From a checkpoint of a small transformer trained on Wikipedia: 9 layers, rotary positions.
Each number is 128 + 32 x the weight over the matrix's rms, rounded and kept within 0 to 255. Layers, rows and columns count from 0. Numbers have three digits each.

# o: layer 6 attention output (transposed), 96x96, rms 0.0905, rows 93-95, columns 0-47
# v: layer 6 attention value, 96x96, rms 0.0938, rows 94-95, columns 0-47
# up: layer 6 MLP up, 256x96, rms 0.135, rows 0-125, columns 0-47
# down: layer 6 MLP down (transposed), 256x96, rms 0.123, rows 0-125, columns 0-47
o93:141107169101150128120140087156125142092026125110106106132129139120128123114075118144078102156104073106173152146153161122078132100121141102141096
v94:128133196152162181109112155115141171149152150143140151149098114128130143109097110132103143137132136115142085141100168191159144156114127098137133
o94:137135157140137134144160112089106135099050179092167092137059117115150141158142089078140121152104122164132107137122108175154126080044176121110162
v95:165099156126159125088132090080056126141122095086085124141126123161107151158169144150132081125175067137148080118123056112156102096117125167149124
o95:124108157087111151065095136176101123219138117117208141077160098145135154117097147107152161097179120167126180126147158024076110120104134161104096
up0:112135131138114137142109101143138135137123124136145135165137104118105121151129115120151119119132100136128109125145118147116141137102127101145105
down0:139136110116148123115162152135130114125137117110115128101138165134160136106134114123081140112125172122114156147112142117132134111145132137127135
up1:122118069178042123168129095113160169102127191185097095122174165142135088130090131162165125119095092096140163135183119119124064177129127167115123
down1:139164183141152174094161125112075059150135046105182102147126100172176176074154128089110129180126145142114112132109164125062115161125150087156086
up2:144110145185099145097136145056132068143154063126201119132185127111170107127109123066122199117140191159164128132095127088095065156155122099153138
down2:126088144108162094127128141117145109132171100185153175130116119202110126136101171177169162103125164129102092114158117098143153142202098067070122
up3:083099160150074140122121139124137126108102114139161100152114115129169122152129146127078165125091135206132140150112086153054094104161113104193124
down3:110151137124158153116136139145075149131000127126103149106115120146128133106091175158135167192129149086139112174090078132109120101194094137156124
up4:118154153094130176150158175084127149127119158115064123111173104170165133100137131161097131137106100180186124127100136106181108101165145112119105
down4:168128138115165112084111106139209121123108121157155066090130134164126111088154118175141098108125088102104131145140139121148124135165146104153153
up5:109093115166107163175124124159124187123127142145167081089131107097123133112129103118061122193160117140114154155160101124106145143162116148138140
down5:141187106088203175114145128126127085147108123165130078125109135156100141112108177165139056076090123127127144105073102151175192086064168218092110
up6:130069066169144126177150154153115157108127103099176132157102131089078153092067178174107150090129139099158179168100115066149091111115114139148102
down6:094171091110094136095140167158114169082128108103125158109149117234126138135206134086119141114119107134095138108178153131180165173101093117118068
up7:064146156118134134108129076116081156096137147140174076136095173154156109186169112095140104137124110117163071176088115078131105125156110131160093
down7:196110152150107104143114182149094162152076116098083121120136096104146192111108094158105090123101114126137095100105127095109118128173155105142173
up8:168132171140132101097196164123113141098124139126125096127152137156134081124099166125102138105157130052180153120114130073183121088132091156149146
down8:146127088143140124137102054140126097109117110106128142158166169152115124156136113152108146095110109153121155121172115122117178104120123173092128
up9:117077115109142141141147086151110126097139129180124107056093119118123134124140187196172124102182157053114132160073112086178124090134163124124043
down9:139118117090203159142130154207102190165115089076132165130126132179103146123104088062105133167154156116166102098096130187184128179079145129095123
up10:112128102122077082176204153109164126063123165144148111114098081092149158156107089162101119093127120136226112156083120144165123149125093132108134
down10:109141195119099225167126088091112176139000113161115122179135108133050093128105119152166157120128178204127143125110074153081129151122100149128090
up11:120118104162045088146164133145144148092108149156149093175164064142144138109085114182142152183135087151123085172092134119113086132114085125075143
down11:125143197139145176093085120132146107160148105108132114106083200130108148165138167121116095094159162094152171099108115141174177081084146127178097
up12:112144104158150121119131132073134127155138081181112203121141128135094193103108096124105161139103162191136180100108159107105125134127101137140084
down12:117125159169089172147051123132104187154161065136124093145130112105126149159139148145131154139073133119119098132092127129134106135165064147102197
up13:151136101158109131133186112138165116128164099124125113140110076118144069126086110139127165083137170130153102166140065132104083140145112121181136
down13:114103134097176168089137087146072150112083081123136137135139088151121094163080152178108103128158105144050135089125182121088159139134134130134137
up14:142100148116181143173142182128164100133135111099125144136184131143099137147080149091148155126103071156131154119152103126153097074154096161084117
down14:124161154086079172116097109199156188071079152137158052125087089110133122127115141158120119140129163080149111112115138108145127146096150091115119
up15:098124123120140107098185102175110141109150027114116111137072085138106098135090185163150131180101108149157102122117099148180110094148186149154086
down15:133148129100187137085092171132169055127063156143137087101106132125189179077103173158132082138139131095131117151191134091126133095070122164128118
up16:124127097087154117141119183139130183129120101162096162136077153130126150130178160130056075091116204161102200174160140106103109133115154085143127
down16:127126148139132113222100113137097092103208174049165100142164076146067115146114172134193112143160092066180120167113150100111162112142116125061114
up17:079102125154170144065135130135107139130155109125119110135111117117177075146118139146140178159130137106191162137090127104047095173173123154138147
down17:144150131142092119038138121154136164138139098093131199164099136118149163104066117171134093052130161109162081097128125142121116151147169149126131
up18:155107176209040094149168121092160165122131195160127083120136118061105114124133139112082168159066135097122111183081094050111085090083098114180163
down18:090109134078159109136090119111125085183159092118165149178088126129096191134112137071144124097106148155137163140091111173095130144133158117107121
up19:133052139106133140122150146098084142128118147173104132159112133103131122098131089173118070109167185051166164102139087104152107129144100165105132
down19:168130111173135146132112164133085088091118096125166100085146186128140125098141127120152121128145117135121094162129128155122153065112134145092172
up20:125104155121096117138151115067109123178132164180131130102119060114129164107134211153134108178136127123095188199178114107153110129159127140093103
down20:160137092190129132127119076117164105122056108101090173127132131139123102142143055125116146125101128134088128104109169156102142164129111104189133
up21:138139176121146135167160140121085216089144137143168131106110119158176180150128127146116162082114105133086133155145118085179129138119159173140082
down21:085104070126178146149149124162131090129146163151134119136080129134111098122152127117107111141133113122112135143095139117110151093163103099105184
up22:053140167133173077125180130133114126126123107136178111174120072057109088154137167141112190157180075109164095174139108111123071061126142101209148
down22:136107143180145173136127154064149097106122169112128169134169114091123144118079164135065088114152088087091153190161185154121104065090145189111175
up23:177163142071139215103134104131087108059143118122183128053110090118194088113087129086148141131158150093148104147122172098142136148174091133130117
down23:123147063145139124212113129098132158108135134174166166089078087061142151096145176184100143109101088157078135146163154112115113160138138095093179
up24:071125114136156078130126158151139133133138086144158146141115113093125160132106138127103113077154116084142164196137080087160112109109154188128139
down24:159133141117140163113085128144103098139127162202059138097145117093130156161173153137134158130104091156093128138158183131121129119096149060105097
up25:100145095162050220071169063160088160114176161128140083117106099146123152192042099183098141149115117078199162065094138117141070153123105130125110
down25:156129143198091125148157172158112163121203164124110091102176090135133074150095066114182130114084105142164107050117072189135107179143132118133120
up26:108122129068189103104130099103099125074164154175077165118089075133135116129164153229111159089144121124188112085100126124172185130141160102215147
down26:163111153144144125045208146166134111118154109068112112098118126124130164099153115122163085116158135083155161103132077095057119097043124183121152
up27:158102137110158202134088114154115095087158127115206140111145131099108097135078112097095096061161188152144103142100116090115139121136107150119120
down27:182158140149142111144198138080172133129094128116094117120099104082146149120149142144151134182135053160103137098125140103147124169149137102180122
up28:069075127102151132198080176088130178058140105171175094136114145141137116119115127159064158101173176084111093182206099080101138158128136135177098
down28:187139127133114125130151099153189103210080114086081130108108160137197107096134140096163111230073127118171143084137125129099153080103180092123093
up29:162131116092117173149135137130155103128110122129135019161137094162126148136120126126146080154181142158120141081200118092144127099076166138093102
down29:134123095112095096111108123147085136157055143102138243131172101118133096110119116188155187102162143091132099151095120156110111147148116124167126
up30:154106111119135052106204133095143157091147113122130075135057151162154071089105154165098166133184151125178110177128155109175090080131115120142119
down30:150141123094160196120150111135108110185127150112084092164191116150107160160135141174126141136084141146185142091128164156117155140130146131173135
up31:126052114157097165140168114120119083098131106157130089099129117101180068194134153099150107135164124097165189124128145091135116110130099130134126
down31:034212151114088166172101160088169130140153117101131100148144114093129149145149101145152098057123075113093114162130133145145131150120123103091149
up32:117123175174073221103126174153151090127123075070130113107138110115162129164171144145102146155122149130148120072198091118153103120098095112147111
down32:070174098138147106125100116113138155137140154129156115125147111178148068159155122141150127167147157158120129093142089194144155125128083066088145
up33:096113116099039174103091131161124134167129160136137097124107137123113075093141110146100205141096106169212123115082087162117106094110068111112121
down33:115141129096189145131125088125140140187066156122097134093146160117191195114126126155066031154093086126105129135125091136141107105124174140150125
up34:147071124097098150130154124082108168095117157199139108113140132096147078102088160120100165163134185169194130130155122113165122170130152145135066
down34:109153106129184160099095164144140131120095120084119150120154157154102188131145113090098091111125092093158134113114136176110182078115118082128152
up35:143078116107120092201132117160098154086092128173156085136089125069171132179177179151073152096063161113125140114092097130135101134139141092196126
down35:147155141169107114148095116087145161165000150132150112159134117110141138107133105189124113145173128148107097138117128120155114167111150115136116
up36:131095100139117107169160089135213097085150088088159124110101157086109144152104137204120077141101220147154118126150089180147142080129122102150067
down36:108103114187161131099125190123057131134137127122067115163119117085113087141124133077163127088120118168104146108124107080125134122148136183109215
up37:092079090062181137031185127114114143156156118185082108035087129167129091164150080190112182141126120114137161134159107126136117116175070109185124
down37:152186113108060129075126167164142148074149136055116128099164110111088149086110168156177099108095172065184147105112119199078103142161079113145144
up38:144101132119086151133125100143158226089114177165159174176123130066094156093188179163141124112110127145104185124130109096099127137135092067109096
down38:123121164155128114165065186137157076098092088150102094152174058131197142139155091121129094130177152121117104187142124136154052111190112139053138
up39:128177079179129112137109117111162138157149129183146101202130089126148072159164179143125137113080115106143152190139081091134113139148122166136097
down39:157089175136131164073046152143130056094104083071107154093111128096106127096119087141154144130134158143072171090111129147114121131152145142173151
up40:100135083135160134160104150193073139123144083159125178119093099100122120129093115165073132134144146099145141146140099091165111092169190155165088
down40:135105149135177070083147098137095125174058137140076097177124097130116123119152117094143150059138133148109066109156112125071203120093122159094124
up41:137102133160093200155172111191040057148162086147145037082165103085160097157077156175123145168097109146110115163146115104158129100136094152114121
down41:101093118119154053103143134074131149116163158139054172081116080147134143117128159097118073176174128145096064115170102128105150135109142169175169
up42:100109107114125100108152144101150161122112143170142060170131139114111180143082085157128141117119126091173093156098139124186145125091123143133086
down42:120116200135151122139137103149086107126115139095149110125105135160137089111147137175078113138145135163171096125121129143163133183180121145133121
up43:154111139052133100101116113121153095143171075147116148123121137130097140069100166067102159144150101147128141138204129096106117138151063116139125
down43:114094169173078116110069070124183175120127099149129121144123106108107128180194092134103106125116158193127110115123159154105115153177124126119180
up44:116093106110159150148137201143123127103123161120156116175117083083150124139131109171115136107173132116184125120093084139148176124144179123136098
down44:148143116142038100147121062106140176146114111154140121142138096151138118135127122132111114173114142183126134151105170084153088157129132130173122
up45:165162098143149103136151133112161089151118114146145120160185130155121140146100140166118131135131100136178110149155093125163141081126139162133112
down45:181070142118150185110152136082159105166163129142141108131107069104125123163136132121123091146096087131123150097110119131153114184138134079092115
up46:170094130134102126115113134069142117103132114110209078027146135110101138139094140145153135183142109153121119139122132139085113121170144153172090
down46:107132134118113163133160143114107192085144175147173085059162154160074080118097128134197085114047158062124147137156164132196081142149140176092125
up47:066054136123089140097156145145139134177150131148106097137114106131142069181127131105103226154080062134127155111057123124110102118123141127115154
down47:081165146095119111156128105119149092098195129126108152172119079178075157115117118083106124086090215104129085165087136108099132140139113174158123
up48:130130142097091178090099109112153127132116107107115117157158164097092125083122075118110129157147093150090215149144139093131154115145113115158148
down48:142155157097091107160101150123139191141158163151086087081151176146181116134154157100085160129073143110167063089098131120114140119160162080148165
up49:191149090172055086184164162126132125077158140158188142097142120085176133188058140191214055111168102100121129116125051117123116138129107137154144
down49:155027168155135120138123058125148172140003164136098136179169176067113083185167090145049123072077126126160172190146175137097156086157075177137112
up50:148086119156096163172102134135113114117147147088157065138155098064132080142133177130138128144105086069137085155130100139138097124160125110153129
down50:117117144119132097161114106128130165123167105154111190145169107161153153142130108135078112096155154143118164111136126123083165140144100122121102
up51:177076098139131198150102096122161114113125109173171115124127115101145083139076151166145129148111144158133137165207071144128138135150084141173083
down51:194141142150092107156201115193069153096157115112067113146139176115193118097140145099161130181128151161122165088136144091117113159129157160139056
up52:119148136099104080169146151142127180070120136140148193188072093085148149136096162174109131088134097149160098139106096193161144074179190146164073
down52:154091112164173138080144113096098154113049152124155173121067134195095109191130105064093102181133121102145145094128103070100060159079179096101130
up53:099135161064168106103175110092175176098159179187136144148053116132092125134151155125141153121177175194125166143093154100166166143146156107182136
down53:122086139234069178177087121153097126132138071102116109124175130054177167144171136073113163107115110106093078081132116216114085093095097114101180
up54:100151151144110108134112112150086096130130144133151131122134100106108106163060168093125138190068164193119130118117141095169119115170132115140097
down54:100107084186168149125121157112149044092111157168135093138081163214111167124129122109125087113132110133075136089072158132112081070150136146147169
up55:133136150122194087154136104128169114103178123085135164064094105095125165146123133172114103084118074183135098130155133111207092082100136100176095
down55:129130174179190144124180116174107104132175179118138141098079134091105177086133163111122123094101107081145127088109093108132100103055126131131118
up56:146128100125126065127131113092165182101138124191086125104153155179156155092132114108119103112120123121175176202136138146089092091152119072127148
down56:154091155126141142133123131151118128165220122106124105136109131076124114162117144124114143110110089136102109117128097097139139174095116110081121
up57:060107116106160114128162130132078120160143152153168107130101108137165183170136123158142074144126148155079231134101115156062116114192136132110092
down57:181142111129079150144091132141161122122118134083132123132153171159089114094126157071119136109127133117133049147122181122158145177158135113153113
up58:153132154119144090125122064068174123095113140132187071131119123090141115161141163112102123144151104155088115133180110114084093127148101174124123
down58:118137084093089150132091105114137147160000098120119119120152090124182146129148117129119128142122161114202137155093130128121154127095120107148143
up59:165065067170118141144163113178152145109145116132165176141134081120111119114070197123124170167076131133137137128141091053182151152095174209129110
down59:076130182089139131139142149104106079136116127133104158134121100139109149129148079126107123171159168140135149082147133198133094155118105085175143
up60:120091127150100176105144150110123141142138099128127132171129157117152081135102166131178100136134133108093153154136110077083145087163053055136107
down60:144111126152094140112158096103099149133124147140091097172163105146070183102155149139196136119116082115101150140103144115126113085143149167137123
up61:144141133077163162196110144146101165121120112183159110084131114143119131156149187131185040155079117128102132156206128063174148115123169138081086
down61:124108136188118073189122121102204075133161140105072111146181214140094174138097078068094189142148101103187166096134120153084117150157084101176128
up62:128130099194157142157169060076067107121142192130188116162106079103084089179129085110148188103147106117179150140108120101179159119133109152098129
down62:147165145151171145180124118087171117146125168070145147102134130106104110111110128117091169110140069135117145159128121090154172147166137157144095
up63:104085088104141107132183147122152132139139170110171130168084118107106107137092086158094101126162208140092147080178111163174122167159145109162082
down63:204140136165181105098153093144105109138129108151085139160141125100168125111117168129178157104094084093121143107094156081077186065130129152067157
up64:116117211126121107144129121144062140137127139145128109139105096099110162121106198129141100134090160065145106153131131136156143139150099114115131
down64:153127107115162126146127123198144112112065081137098148095173165151135154137108121126091188150123101152135120103144096139051111129082116147112134
up65:108112153153117053100193148125117093075161123121126131114135107113126127114109158160142178148168097124148097117089169099196086048155132114114137
down65:135085141164155134125050074136137114156090206133143135127108197181115178103149146135133089163073153138105122116117146112117129111037121096152075
up66:138172113170111162109078122076193114144156125153076104159175133142141057149115148147069179128144076072148181112155122135112111106079127125149092
down66:119134125161147091018129135120111131164163178116111151103156135163101172098141099115119127083115154171119165142113121068141195109098152138183115
up67:119117134106101178148160125111082119102152120219125097075160132173167112144145047128150065143118151169158139176178112092100150186115114203116115
down67:119145170141195066127135175124203113077153128063129128150116133160135103112140083090135090170119067144105081116142127155105192084232135146129125
up68:149091113121162074169136126134127144065144134156189151128113070099124129181095127165196102109197130148171148060145065140143137187118117137125099
down68:120144086149108140127124141114122140107086127111148106123148145141103150085148108083083177171099179098090174193095183129132117151161121104133129
up69:127132130131125125127127125129134129128123128124129125130130127126130126130126126127128125129128130131128126125127129131129126128125129125129128
down69:128127126125131128128128128129129128129132126130125129128125128130127130126131128128129128125129126125128132133127128128125126130126125126126128
up70:048120100088128128168235111150175146114158149156073107175097148153110141089139088183121153105133082137161136161119165119113060148114154174113068
down70:086203072102082084118089100200130121117137099131143181099102123176171130114153128151178142149081163069092110100151126150185137152128111090155095
up71:126090118150120136179127175119213115139133097106135135195158115112154133178097127127134032135108117139090108127125135111136101138136149089151083
down71:117114097129154147109113110094085128121138134153158109137112179106149081111154115180119095138086101108139146178081142105142186159210134093149111
up72:146166108126061149138176164077166091102124109107120086169098103166093089118070083187096177129121096120135165110155097074134136137080114129159105
down72:174110185135115102140142156133080132127199131173081113141155120081170194175173133085125110122144152129122127181117083111114116140074147134134147
up73:132095079119111159170098102115093170114166130132126042129177097086115095153113084152209112156117136107120130139154157115104121108144104074149133
down73:100137115104189074089133121136158114117161213108087116167137097135126162112121143089113168106157147070180100158097138149119113160130152152093157
up74:144107156159103220099122121092108139090169097136191081091134129091154093161142174121093119139160093131118157090107141085147065158134064129151062
down74:136118188078201105092062109104128133097172158087143190114150162116119149133169168138144094113152159140146119100168081078147138138104092151146139
up75:133139113193126135122120098106102124161136105129106078088175122107095075175103158100133172158077121123196133127173121102131122090092140102205082
down75:145150171077088115064122119122170094135134125105092121147125092110137141123161110080162128106138117128122123132170139120159111138145141088101141
up76:073131143132128128154071136087178118124164156153186040093150128128157101131088152101129184099191130160092127068144129124117137108130087091145119
down76:126124100087104112145170113118126169113184114080104096140165173157145090093149104132112165162132203113142105142224155115091126172122160113084128
up77:122119138168111139135109111130110138131134096131127059133084137069128087122139139110046131171168136177151167166115144128060128107155129102125111
down77:137101033099153171150153114124129139145014113163096105149133113175141134136117134128142118115153106143117197096148129097155108140125172070093142
up78:124134131133130130125130131127134132128121131126133126131133130131134130132122123124130127127124139137129127125127135127129125126126131133129129
down78:133126126128128127131128125131131127126138127134122134128123125133128128126135133130133128129134122119132131134127125131123128131127127122126129
up79:076088133143098159088091156114134184183136155140128099150119128083145119180104189047108124140126141157105154153127080097151044139187103109099162
down79:087120130125152159159161186138141056136124175137105107116171194145069094158068125188171174153084137120141166110116117196109135183159104084178095
up80:130095062232112179122141110102113175134155127158138128094153085135172162127106117153067145085146161127182115138136105139173104102135136162204119
down80:104118102153123158102129138091117139106128134143133150134130117146143132109132112163105145139114081064105131171155150140141128132204129122160158
up81:106115095145118125147175109117177093130109160203133118140155142189116131150091124132091168134138087142131105122168102039153101087140114127093157
down81:152099161119146121209102188079108159098098104095160130111124137116103137100138183150146150118155154114094097119155164185092102121173115132159078
up82:107096160152096139171103110089138119131150145147204158080076127032071143138104209153089132120108106213086144187112149134099169132169150039120110
down82:111211115068108129121094106142122120131148163033110133146223120128143083192177125122174146151110164142198084123062177174079065162194116110110179
up83:114147073106124146126113151114148135139153111132143169116094115116124117131084153147073189106156131139190165139110089119107091100140116117153150
down83:127088152081121153122095133120105124122086184169171091131137146085135177120114150142169049139070164122150103160124124135092138136126142142070135
up84:137069115185135128158160148123144126099126160162139138138152094116171151144134156151153172115101100135134123158144095136133127125165144034149104
down84:096151110153148144099142130139073131170123076155128120122139164118086070111152109148118067132087131157112127098099150124144176126078145138115099
up85:152091119133090128146136138090116084094135112164126165150098079157157131102110069177116113097140135159151137096148124090114129100137119186062091
down85:070107097090072118140136099182131176111123170155194157106187162127128161156136122106094148094125106081172170189169128151179091102068106149163115
up86:121111160128078156164110164093103088105162137105175071122139126119122078181115130111075154148144135157124200161160159178062151101096120116099126
down86:128159138098127108133157169158075113051172165102150135152084123099159104132119104121122157171116153104128159148110199093165112119188147155102142
up87:068129136129142122159216094114097155140143175122069173119141164201107118082125117095095156128152164125126109127070140096131072138211074125137117
down87:159066105133164116136097099134100135164100066163129130069183170163120106123144088139151171173174134144126104105102125180152097112125149183150127
up88:138100156176087124163106154172100213105137141166137080104154128171080131150080134097184171171167104155117090154117111140088092133125158128158088
down88:123135123125113118112141113130134158128174114093094130093079135142125185108201141166124114102148148118159103072122130144121133139153153145098141
up89:147135116179095111136162127126179145120149138119124095107092122083097080140113156097103160114142093114139062106152143106140135131154134062148103
down89:144080114150153098159074145106109125149159108103089158132123124106135172145121191097172122088157107130125140123132190083154165115136185171060133
up90:087135091149109060095148136121148158084136178151134087139059137102123116118135119107125160186129163102173190141148124094139095090094159190169108
down90:185157145135198138192106161094114070168170110133082217187090138116072169150114095102119119067116075163134073117154081126099126106145127129133134
up91:164099079125152088175060073132188138114155114100101137162135144117118163141108178200125081080143077144095124147118144118074108190144137139093110
down91:125130142166145158115122167183109092192091060104128125081146178089092146145085101132147191091109122092167122138169118186089075123159159142164138
up92:149099081099103174110140077067111123110121159145144088154117123145108063119129106089075165172218137114156146138103084128156107077165146148170096
down92:092097125119104117175100116152159148109077108126076068156202131094083155133163081186107088094169173102208101108159131130109215112165150135055155
up93:175093132079143146166183054086109191131140080208120173108104088144132121095118142159203079134100121156118088140197159141127159173117140092163076
down93:102106058081147089165164129204148114110138166035128095180187171121163125124129093146130189105135164055150134149130172112124129123216143075071133
up94:166106085139150124149143150071149142155135025111110146146150129116104149188077161157131204091151133140185094130143079147121153100097157092098101
down94:156180147105132169079119079158083140088255145117077090133161133087142148085132138165084063170136181109107103100132148123125111155206110134154129
up95:101133173144093160075151075081193158100111131186114125129128147115158109211142146102115145124135129147148160168140099139089106156165079136162120
down95:083183156098154081162195135148061127126037144075114155117137103141137179175161168151172142196081091068126170194194093122140136127039089099110119
up96:130108092134155073168192183181120169063120180091136138148097132074154099159086190204085112135160118099157165134050092138186102113154194162163138
down96:098120146101096161124087067118082147089000156154097106146057111160146127175124110061175164138141112226150127130145118110068115154136135114155135
up97:120115108119057100208139121152146177108143177211093069175113129146067104121096081125147151176149147143148136168208075109094152138131071134125091
down97:147168158121185127042073081119155030158116085197118144077080080118212142095112204175126076114133151178104106081143094115151172099166159081103092
up98:129095102111115131120155086150162151102175051101101154098120164163152131137076156138086160105122065153136198143164180136087193113180110133060099
down98:093150145139094161136147152146144158163107200162183132101118153121119075125113104154123083134076166188156149050050122119092088175112142117138074
up99:099116146140097171112044152165189119129150154116119108121105133166169102111179157166028176172149071087139114131085121118134126059165123155146169
down99:197116138185085094054140135071165164153126120098117120109126171138184146125136085137116125175164117087135119132169115131150113102164123127152163
up100:128140146118124071128118146142065181123117131106138175131071056111122126094133173174154134185113137167169162154128100114185094152152132112132096
down100:134087122120155071097116137114137128119144147140107132109143170046123107216183108088133138086109120051151126170122181105098150112169158157134117
up101:111109140130110125162085123125157070130126151155122122155111089119108103133131073147118188156164128145133101115181148096093123097181135118192135
down101:119132116086143152134134112100149077139000165152141127144129157139134188163116156090181147118117114153108101121108162135141140127175101065137141
up102:102113141151153129123094114174099113136153156106147114102112149107137044183149088139064085168199123152101150065121164102124100149193132142165150
down102:178116085145156101099094118110120211128071162182126115122143204175117194139145161111105109063159192136115132081153139140121113107120090094096131
up103:166116117166110141131134153177113102144136166116170035150167152139145092122123097142151153130119090069129166144154147134142114129164081100207107
down103:104110155127131106079181137148181150100156141134056165142130136162129172136122141101151078112167144150140096166116119109155151160117112080112171
up104:111110139102090214136083155084131148152172168124113084122145121036169078184132128104144093129076117139125066075126116133188054124145123125096101
down104:107088136086099143131098116155114102127145164128115128129122162115105113144152124138102115143153101092081143107135128115108162108097101103089138
up105:111164144137152089129167121117120166115124160144126079094129116113082109098146126159090143108132145093099131163109144062132096084075135161166160
down105:112107126137105156125123095122134109097177161165099140133157121147131116094128131119173139157059122085142104155156170157135111128105085133102091
up106:081078143126155143152120058100144155127130121154123148076163114134116127180165134087127085158099129139064162202128080099125090151152163109137087
down106:209058134168123153092116175121195116102101138102197200071074143127139071113110184209093159155123094134080160140219134124171081108221139176170135
up107:193129103184103149159109127161136079161121064138172123132133119110062117140050104106129154137191085133117169151131125117161117157161133085150078
down107:079124096065098146113144177131140138127185114137087140149176119092156148129124182164132107171146121149171094178106105123193118120137175112124135
up108:162068085141119139190112102151158136122106122155192168175169092170089156091111095180128137144130099138141112135159153081113122138149079116123123
down108:112147113122116122138113157154174118138212089041123147123138129140144102142142153102103112082124121053135123134142108155147097135094185156128147
up109:108142137145130127122133103067112126102114135190108122100151101114143152133108148190181107169091153132134140150077124138145116139139084129107117
down109:143105138133160145151094148168121119146115116102082117172159161118109136120169090103092116067143120146114140096143122141126152133165140152123140
up110:119108140148160136108094189074174142120150095143125093168128088098118149162164160163090129116162148091068191199202137146072064125120058154148102
down110:160069144152099081150157164136169198135172132091151069066150114159088079032120113075181088097119171108161114154119122107118199080150114226123116
up111:130132132130130129127129128131132128129120131128130128132131128130131130127129125130127126129129132134129130126128132131126126130124131127130130
down111:128128127127128126130128130129131127129138127128125129128126131129129130129131129127130129129130125123129129131128127128128128129129128125125129
up112:036080156071135123153157134124148122133089133135135133128122064109148080167127163163111124147149058174181114145109100147098108121167097137135113
down112:171135169084145172073132110046065106110000144145114168134136102143138135106121180133129103190138122090132105165166132166133128109176080139147133
up113:124143062079120148133110099178131132132143118218107091145102141124133125150075145174101127166110161039155176143121127050133107104147116192142110
down113:063126161089136089124126175121153136093215176118139126134139142136102116157118118141140157113119081164132087114152151152170113149153107095146153
up114:187139098062092208110079142092125160127156083142128113152137148120109171100097133083148145140109095100159093136105135130159065142196102124117097
down114:149158085158104138191062159115105141132178145156139129066148089169111162144107113074105124155107142113172154122126147151095127110119101119096116
up115:070122148087164098102098126093175149135143172126139139095112102151124135137183133189052109124119089174097184199088165110092139104167149136088132
down115:118132091183103129135088140132154124160100106100122192155137113084153121135156118122085114162121140124154116124096157063159074084155135144142081
up116:126081105169145140192171146102151094111096080142146089133093067144098140131137115171147116092136115108146131119171066132185153100153061099128125
down116:108188078076185072156081143192137128079220118129116178069066065203129061137148135101100117171113085144123118172129152072162137129133121182153070
up117:114148137111111152084130148139127115101150193150064113144111156132163055108127109108133171191145142112174112138105123063118129141147144146148154
down117:179093106177176189148080158186137112169059134094156156136148165088116142140080125183062139090137170142112155092153127163088098076146146120110104
up118:132094046129117143195137105113200108126145050136137131099130102112152114139064109150127148076162122103146136123166107105141110169127109078123104
down118:089108183113120125071120146144108128100166173118190105128090076128144150148187198102109111119113083131090138159118121115123132071125146191112072
up119:120106125074189096167130060084159113083124169166118149098133127093117166162126192208188131116104097119106124124139118057122074120171151123136156
down119:161108088138120175142105195094111102116221089090166073136059132071156125136067096094159101165137120097177149115099137132164144105136119176109130
up120:162108092133132152150127144122096103112160139097142195165116159096080145119132101207101132112166079140162128172189112080105091076135142149188147
down120:143135167158136183080123191175109108144154127140136093160156062174120155081048142053141092129097141103140133095092167156117120148103187170120109
up121:130128110115167112090185029067173117133136084113122187153112036068158112116118204128106166127151136103151073072153161075150135132146140114145109
down121:174167123100160121120091145129122109121079129132122112120123150146119149186176187130185113216115123146139103152125094139150148060099134168132116
up122:168112154114081155167170107146167188091151117135162086081125105153136080109161178151141132146139187170111181152199127132082085104139119014088112
down122:060191180084151108171162139082089122125100152098104126124157159129168103138167141158151144112152119140130071116166162168124131103153107107062163
up123:152117120136116101124213114071132137122086130146120120126093134123175177138101130201153092138098125118113117120099110133105183128117098176096134
down123:124140137099073142140077146108161133120213110137121127135147135141113133146103091129162121122183117137161127101112149102107119123175163114147137
up124:125129110100112106174171113156128114087161169169131068133145112156162152173150117163119093164166128177126079159166115137127153105169091147137120
down124:097109140172197169051113104139109077098192110125109138081140160148117163149156155099110123155171123117150159092092081126114174117149117115141129
up125:099059125141067154186131109106157130116150070128144123171133129069122109155069130149131082093194123145137162089105117093092129162103080133072144
down125:113151110128173093102128095137100108114182159134118134124117126147111140152185171116114144162079112115131112168129115143125121079184126133129123